config = dict(
    d_model=96,
    d_mlp=256,
    norm='rmsnorm',
    norm_eps=1e-06,
    positions='rope',
    attn_scale=0.177,
    init='normal',
    beta1=0.95,
    seq_len=128,
)
Each number is 500 + 25 x the weight over the matrix's rms, rounded and kept within 0 to 999. Layers, rows and columns count from 0. Numbers have three digits each.

# up: layer 8 MLP up, 256x96, rms 0.164, rows 185-206, columns 0-95
# down: layer 8 MLP down (transposed), 256x96, rms 0.156, rows 185-205, columns 0-95
# gate: layer 8 MLP gate, 256x96, rms 0.173, rows 186-206, columns 0-95
up185:513513528464546501500507517488488486516487489504518502504476473472512431479505498484485451523539473503513496480485484484520480507499497550515513466542491492467452526532506491507509483491497513538517491498431496518507496481517496510534456520493512510501499464572490492471482558512535454503
down185:538491498483474510447508516519546613457493484532523476517551538506525500478531540514505505513492509476502491534495491465554515502459497508495529505472465509503495507483503514491485478497502518499507485470500482499516498523494557519508502543513514522493526523510512486460524487503487479518
gate186:473488517493512521484502517506521507469531523510485488489541478513485504519481536508495479490528527480470508573499520504554484501532452495504500511476495496444525519490553505495494536481515478490473532475518524523510572530506463501473473497506513512470496464517433506513493515478499495534
up186:456490483514518548517515497534502520508507487538510521506518518487517502471428526511489457504504528511505468501482453497517521471513503492508503494506520514490538535460517500495511501448501446504487477504524520534553528459514509486503462465475511497517475463540522454477480478483488467542
down186:493501518481481532517483560467554452493504518478564479470510442503457460481464501549525474503507493522538508515506515512510483493512508456520509520505518487485516513522505501497499534484519451525461448462444446494506482475480490502499464502485481518485514476469465552494501494510500496469
gate187:554502499523471472519508512450510464480493478528468493527498488553532520527501493492489490524476498521499521524466520491516542501504519508515480484484498482440503539498491497518482501489464526488492491528503493441510488465513513497526497485488540465484509518516478511527493529490549518501
up187:487488470542517480482543482464493467503505488492496518537510537444514518503491488500530525468458504563494496561514476506493527534498522484489477501495550478486494478479495543497448486512477471467508504472483477484469531528521532514507472488508503510519482494480522511510474513477518515534
down187:526524519460501499462513487493526502464524492466518528536479524525466543466497494544506503494457475484449510528492542484498460456507491471527488498456517481508536481489472516505473511508473487530466495442511517474502515503503495461520517517508507464559494503475477502516519515520465497487
gate188:523471513527486464524507501481514533497465458509478476518469482533521521519513501471465501478532502495537533511510521471483538490548457538526488478462475506488523492547491501484507522511536494514471539542495513490528522513492478506476491532479501488486519483474481474488469552508503544489
up188:502497496523549519492476499510480463500514484491483515509493527539512458510508483507490488503508526493524515538483554468509450495502508507491480544519567507539537491498529476516496475484505500533483471487529484525504497500550464504542500450529488484496534502485490498542495484514535506545
down188:535524458507469472493483490503532500506499472522508434485506541483515465477458498545474511501527473482520459503512492508533557478513498522513468511496475521516515482477478493507495499450471526517471483496507540483461519500498500496515509547489468513476473509488468488503482510527499473523
gate189:529558471522538458506457495486475524512468492491484510527529479524535507508509496489523506483524513500543511477502474485476494486475486514531479511477483462453472491508532466501568491497494494535465536494506456502482523472507481488500504498447496522524470489471508511522506509478493486535
up189:500481513501503512548472505475533446519478468495523457535479510509474547497431498550467499508508500523508487508467525491504531511446501524538488485496500505486548496520457491538510492520534480468518509481510513486519518514463511473510525514480485490504507490488517506506503461540473483466
down189:473530481487516479476488512534528427439509494471448461497504526540526511454535499536489500482500498499489488530522477540555467494479480515514518519528483524499503485464507475489506485518512513499499536501506512486478517462446493510545472495504474493501486495456463482484494489483493515537
gate190:520489511498459501453542548472522447527514479535523483469498514521518518496539559477521475513470509541524520485532491499493489513472491494521515467479460488526500467482510486499502514536499492500526501532516476431456526542447499547506579489525484493517477488512477490468450460498500501479
up190:538465464492459502497477513541532535467499531492497500470554548498480472464533529471547481474486508558499532501518457479506497488534519466492463530505512501461482502463496474485501479493480511475507521491484477493528519502500499494513548547506484516426513486458494487491469493497459497487
down190:472471526501502505487511510486495539521521482535467468503507470509521462502499496487488559520456517493531482508493508496480522527535534495517517536484465464504499479479517509535482487515466522512461466536461539469492549498451504539510463487511525501520470522528482479488498512500480519515
gate191:486503489548472480506534508492507495492499471473509454471517496476538533516489516532499492446498513535513492499472506483476468494515488494408534517518497474458527512513494523503488514477456524509491506523496486533523510519500473531489522499515502467487545490511519528481485501512485525496
up191:501529517513510539545533541508470528492500518457431498479496450505511489502480518523514516526509519510508499543504500475491492475511478521465512506493494514454500470483492512520477478482537537524498501525494557461527488518502460495498506513472476484474458477463507459492501486506538468506
down191:513495490483526494482504470501513495454521475546453460486515497481500484487488489542514478472487497495498502475512525491524503525495475500494534492465492501482474501486462533507536532511462515491514476479477451462502522533537517498488457500461484500494495479521557499480514510506439497524
gate192:519511488493503478514469511475418513494518484515538502483504500504514471579502509515523484522502490489491535502490536458523502486513502514500552470467536480539476481513476476509484502472513521552481469513492526485499467504508499506495490500519521493480481544497489554501531510488523492496
up192:531494507531501508539483482508513492518525493509503488541477501476545506506499479483501484465487477519476521509464500500474510482463509529495479472533492468468507492512476541481483472459492484461506538509532545520509510478468542501471477492461493445466515477457466535481534493469474508504
down192:479464483483515463522503490530526499477492486500483486517520481520493538483521472504492480487506521495498500502489506528479497543486527494501520483464523499514512512497464541475475511498497537461473537518483510511510486503513507503472490507526520509521502526453422536449492455490498456478
gate193:486508484474480453492511485500520516507460499475508527488524520476517487512478474513506501493495436497466533524503477500485505495488473492505524498503488496498523544479504504499523497491501454499463531490503530491529573496552479501500497506443471535498518548542558477514510514484505492518
up193:523511476505507496481485535520485540451491492462527473512518478530510453455495520451465543493527528523477505514523467515474522479524506503518505517542463500482459476494471486496508516476488524501499477520534467531495487446482485509493501518455499472462491540468501484512518493471495495537
down193:469534502511516498483477477509554510545477467527473580484512536509483514560513502496472491510497516471464541454475525530510480496473520520498491486480524476500513528504493457500496481522534459499490472526501539485493528528511491475528489466513514529502515497520531528529531520485536529478
gate194:555535470500518515517461466541498484506485511499509496512488502542472498493534456503561435519520528527446549493487504469489496452496499495482508515484455517499540505499512502495524461474483503508493518492496538519501510511523505516492504476461458478475500490522502521518451492510493503478
up194:429494553478471498517502527516498519502496428492485487495469492437529536527515554518444508489500525527520494501516569527522489522506474522511509500508514506505489494509486540497491531515526474505448461494476473520498497488460489494486496475521505530472535477494469473527542492527466536488
down194:467493510508505536491480532517502569480516490480486505519515480500541510508451497485439528483465483449523526507485473479546472467495503478528505506513525510488503536512508486499480519464470537504496466456495555383509500473508476454480522505531483508498494495495501501461492497476462522464
gate195:494495514476518485476536495509485503516490495450559482505477513453551473514540482509477507486514509502456505564517505509525492501463494463502519503502486490491482538481542528549507446512459473512533549515506518493493491482517497477482527512500452525593539498518505500532479523474448485508
up195:488551512460517533497491542539514478487507516484501523467522543484514544518465528470477540505504475510522471527500487461468509524488514476550534458521527507418472503478463472502517502500541469498462503524472498503512510517450510444480523530472485510467532506477533518506513446507496487462
down195:497475502511530488486509500495517488504477512493437509492518509544498483492545497497514482504492543481483447472528486495497493460489497538509513431479532497501529515494490494499487449484488492518509431538500527419490484534494507526490531480508480535509500481494522480487525528468506552525
gate196:476484474518502500504503522488486471466517511545498509496534519508470496487516526462517497480489471528521463505513517513567529496441530519517500559512502455519465422488506482513524550526498453557483502499516518496461493493592478477472524526470490534530501526551456442530520493513486520514
up196:527484493504475520537535496490522558524484490474508521469458523528506533450500461491579502545485495492543467486496465508536489484497482480540483443444464483522502467494480510497491487480525516500460432529499479529487506510491484508530565497475472489488478532536490527522464553478476465531
down196:483518494459541516507481496508516575480498544475525529477479490451496454509488525509501436539497516521484531495529484519493486529495494513481501552546513459492524511527529498498552500487470490490505513526485462433515511480504513478483476496487543501505488461520509531474502535539453482478
gate197:520536462545420496491504470452442500504480496473513473502522497506479513489476522494520524466484519490478504507487498459495479486483503481508495506514483510535543516509517499494489493505467545495493558547483520528501486468513500501502474450492490536522489501539491506502538504447501549496
up197:466486484497561483468487539505498507557501492514502502482527493499500551482535506513507490487504530473496485513465494524527520450486537520516542470492485507494532473503542523524517447470480471473499488511518521559519524549473486532470556472510463466499472534517524506536482516534476501493
down197:503440505439502486490526486511519566525530514496511488520505521508486463522479490526537540493530502490530521519480495478470486512461486484550503522519488514467506517482448528504473474501512506534515516494490504455526579546503509505540499510491477579518470490499453516495500467448525516481
gate198:536494483517519494485477487497513496494496514519510482475484451524519497496537482511482459454502458503555500539460466476531503492517514514490501497500494446525556477497539504518474521494462533491443517494493564513484489520541538518494502529498522498510524529517528478480597532482492506489
up198:512528498488494468478466513525523524480538512542554487515465461533492486531509506515475527455515457497490527468495496484458509506522514496509559492466474484483510504520482534507472537473495490496543523542517508546471523552508532562477548509501512557494496563495471507509485488517478532467
down198:511490483514446539548464547476503568549507553523545519469466510457493491482474509522511464501467501515516534528504518506487539542514529504491505504493446490520498490498483467514492514518501499504486529497477528600533507485510527480521491529484527491522508467458479502471484498515486479520
gate199:483506516455493487514501497472492520460464486474516469499496493486475509510529507508488472504485502484475454510478466447466533493488463510516481502503541522494556522502511509518492424457527489489453524483526504517490550521502477430475512518492487485504503513511517460484514471490445499531
up199:461456480516488508486479490469525540503501529458495524526494499506540494523439515459461543514487501490504579472515501523520481517537444526495479498538466499487482470538517511522517488497453502537537524510474534540452501496467499491506531517480500529494507485504521483520543521546471469483
down199:522512487541543501486513510487493431520515511499448505518459466539497492493510518480494476490508495504503504497495514484467494480523501552505488455547493499488496497530498498485463472512511439517522497514538500515488457493494446505500549525493526495492471490533556497477481513509508530479
gate200:549497544505535451486477491478506491486482511526532461544482499496482504512468475466466460497512458497519498489468461464501480472490504476490519498508509430481554538496448453524497525471533510511473500510516508485477510497523553514477456538478509491474479502501496510503513469496488499503
up200:498463504479565492525480472488512513440494488526562459514534500477484545510521545492505470493513522486513507497518501493487560478510507471469499474473465505520508527479507518531482445487501471543516514508481512499523480499495525528534521535523497479520505502517467451523502520472475479488
down200:512484518462471533510492504492483424503492492508525441521451477501501534486484532478556481512486492508519508481543528510451531512506544520487493488461491478484484491488500518514487534514501496526499530518484518528475502507514519471498526502468500496469515475530479470503442471483533485508
gate201:490541477469499494519475512525483529478479452504463483489512451498511514505521484513523472482514510504445467461479499497517489511459526456489533540518513518473485528517524448472491505508502500488483567471489527499502512470512493514499514521485469528475551513497479483542501496486486494487
up201:519539512463478519534447487483514458500530451476517547474499504521481483453471489511505509484479564509525471472488512490497550538465463486523477512562526505484529507513482457491488503482461453497514503500508534564501517494509526493502506544480498501478534489493527501534499495521472458536
down201:526516510519526521497458517492513547503509502546533472521465528505517506500495540502487476513484478565514493511502463520506519471492490474451484506518511472520494526460509514460513503513527519473566538504524482503485509526499503505465501481466504553503495445520546479434510527520491520504
gate202:479471463526505454508508463450530464538530493493506519525522462462562518480502531514520460476485568500506516511479516463492483458522483488531492505494507492484479481521486526491473495473461511524508485515550486451475516493497493469512500516460524494471507497516503531481544460509505505515
up202:482498529526477509475480515544529464481496459448515516527486510500507573525497484531492534493496484498530458480519522492477505478527499518484496469515478450491480534505497459500496534526494483492448489496484516518471499544479457481538513486501456501510509520493494495494449522533482529540
down202:516532524498551506501454499487520458461522475491501433503506483501536504514540504513539508554465473518462524518521561517499481484510480513520496533521501513524511518496483487553510483451484533522517484495495514560492458470508507516487534490484461488506476501495482485482502488503534531518
gate203:501495504513479456491474497490485380459512465488455489462487517488476503539496497483499454529473497525495496525494511468466497488511542482473469461494501478515523488538512503508513513491509516525505481522515478495469462482488513503504493494497526517512559520529452491513493481511500497496
up203:497482503513559490467472490472518489510463452514521472476509487444505510497485486490539488547518473484487520514540553553502484498506486481507494522533490482479506539547487490507482503528529469490494477501480464511492432507484532531502509467494494501497517498475491528534485487469520503526
down203:484481500496479494519501507482542544440511451474444486536486447509495461475506466492491486499510498490505465456486503493463507517511488500497465469517492469489473470512521485482497508490516463457487491463518484426481484503473505508491513525533514498550465511474497463508485477473492517506
gate204:543536433567522500500466495486532448489475497554445490501487475540547484467520495510494458495468497561498512518505504515502514485475525519485522484493469514488451481489520524476472505529515503484523494520514512521514511464570481529528514500483511497483470523493497467505529481524463493488
up204:484516480465547487477480519495533488488511516487535487539541531519505524523499523474459498485509506473537482558438544521535482464542478480525484472472521520502532492511443498520480500537504452494480471508490472497542503461516529499569486480503532542509488502478506492538499460499498534517
down204:463468532465507496514488497472491601522502485462514472499563520477456506535473502518516446541491553476497490500529501507489507472529497499514508470528509511485529542509472473490534424513460508519508486503473475485457552515512514494489509491504467479504514490510530509474506487500463527526
gate205:491485510487477516521469516511463507461507503498480510490547462455511491502488548517454514474522494456513475554494482497477518494473515478503505475480451471517576525469487531510474540478477472439488525509521505500540476504526490497510483512523498534475456490489480508530512516471483490495
up205:522454518513522514523525510492486485495511458475510520543536489489517496511450518516521495521516538518540517555523543498483515541507496527529538494492546508525471535518484543530466508530503485498494481504535493496488480512504456504496500538474502530483494463498523506513498515524475484507
down205:509456491493517476517530472497483520511458488496504513505494483498523456512474483477509475487467543496491441484491499472531471479535501511479491516511486545492533485524467474512531478490456466492508526509533498496475502467492514433529477519497528474513446529488495515530525501496496533488
gate206:524482484516517493526446514538488476446551552513500486479524501500528464529522475505503462497453517491471520480492472538519506521446471473519513451534508525490489484453517537517495479513475515465447509505483509479491472524491474522542521527491531518488467504495529491507476488539527503506
up206:511479495497509516511455498496474461499424486517530498508517502522478487460525515447514501500521513499507532479523557507524487551477556488518526444531494487489505527473479478534475506544512485480562532522505534474501511522524469468499509474490495497539457505509504458460519546519532520531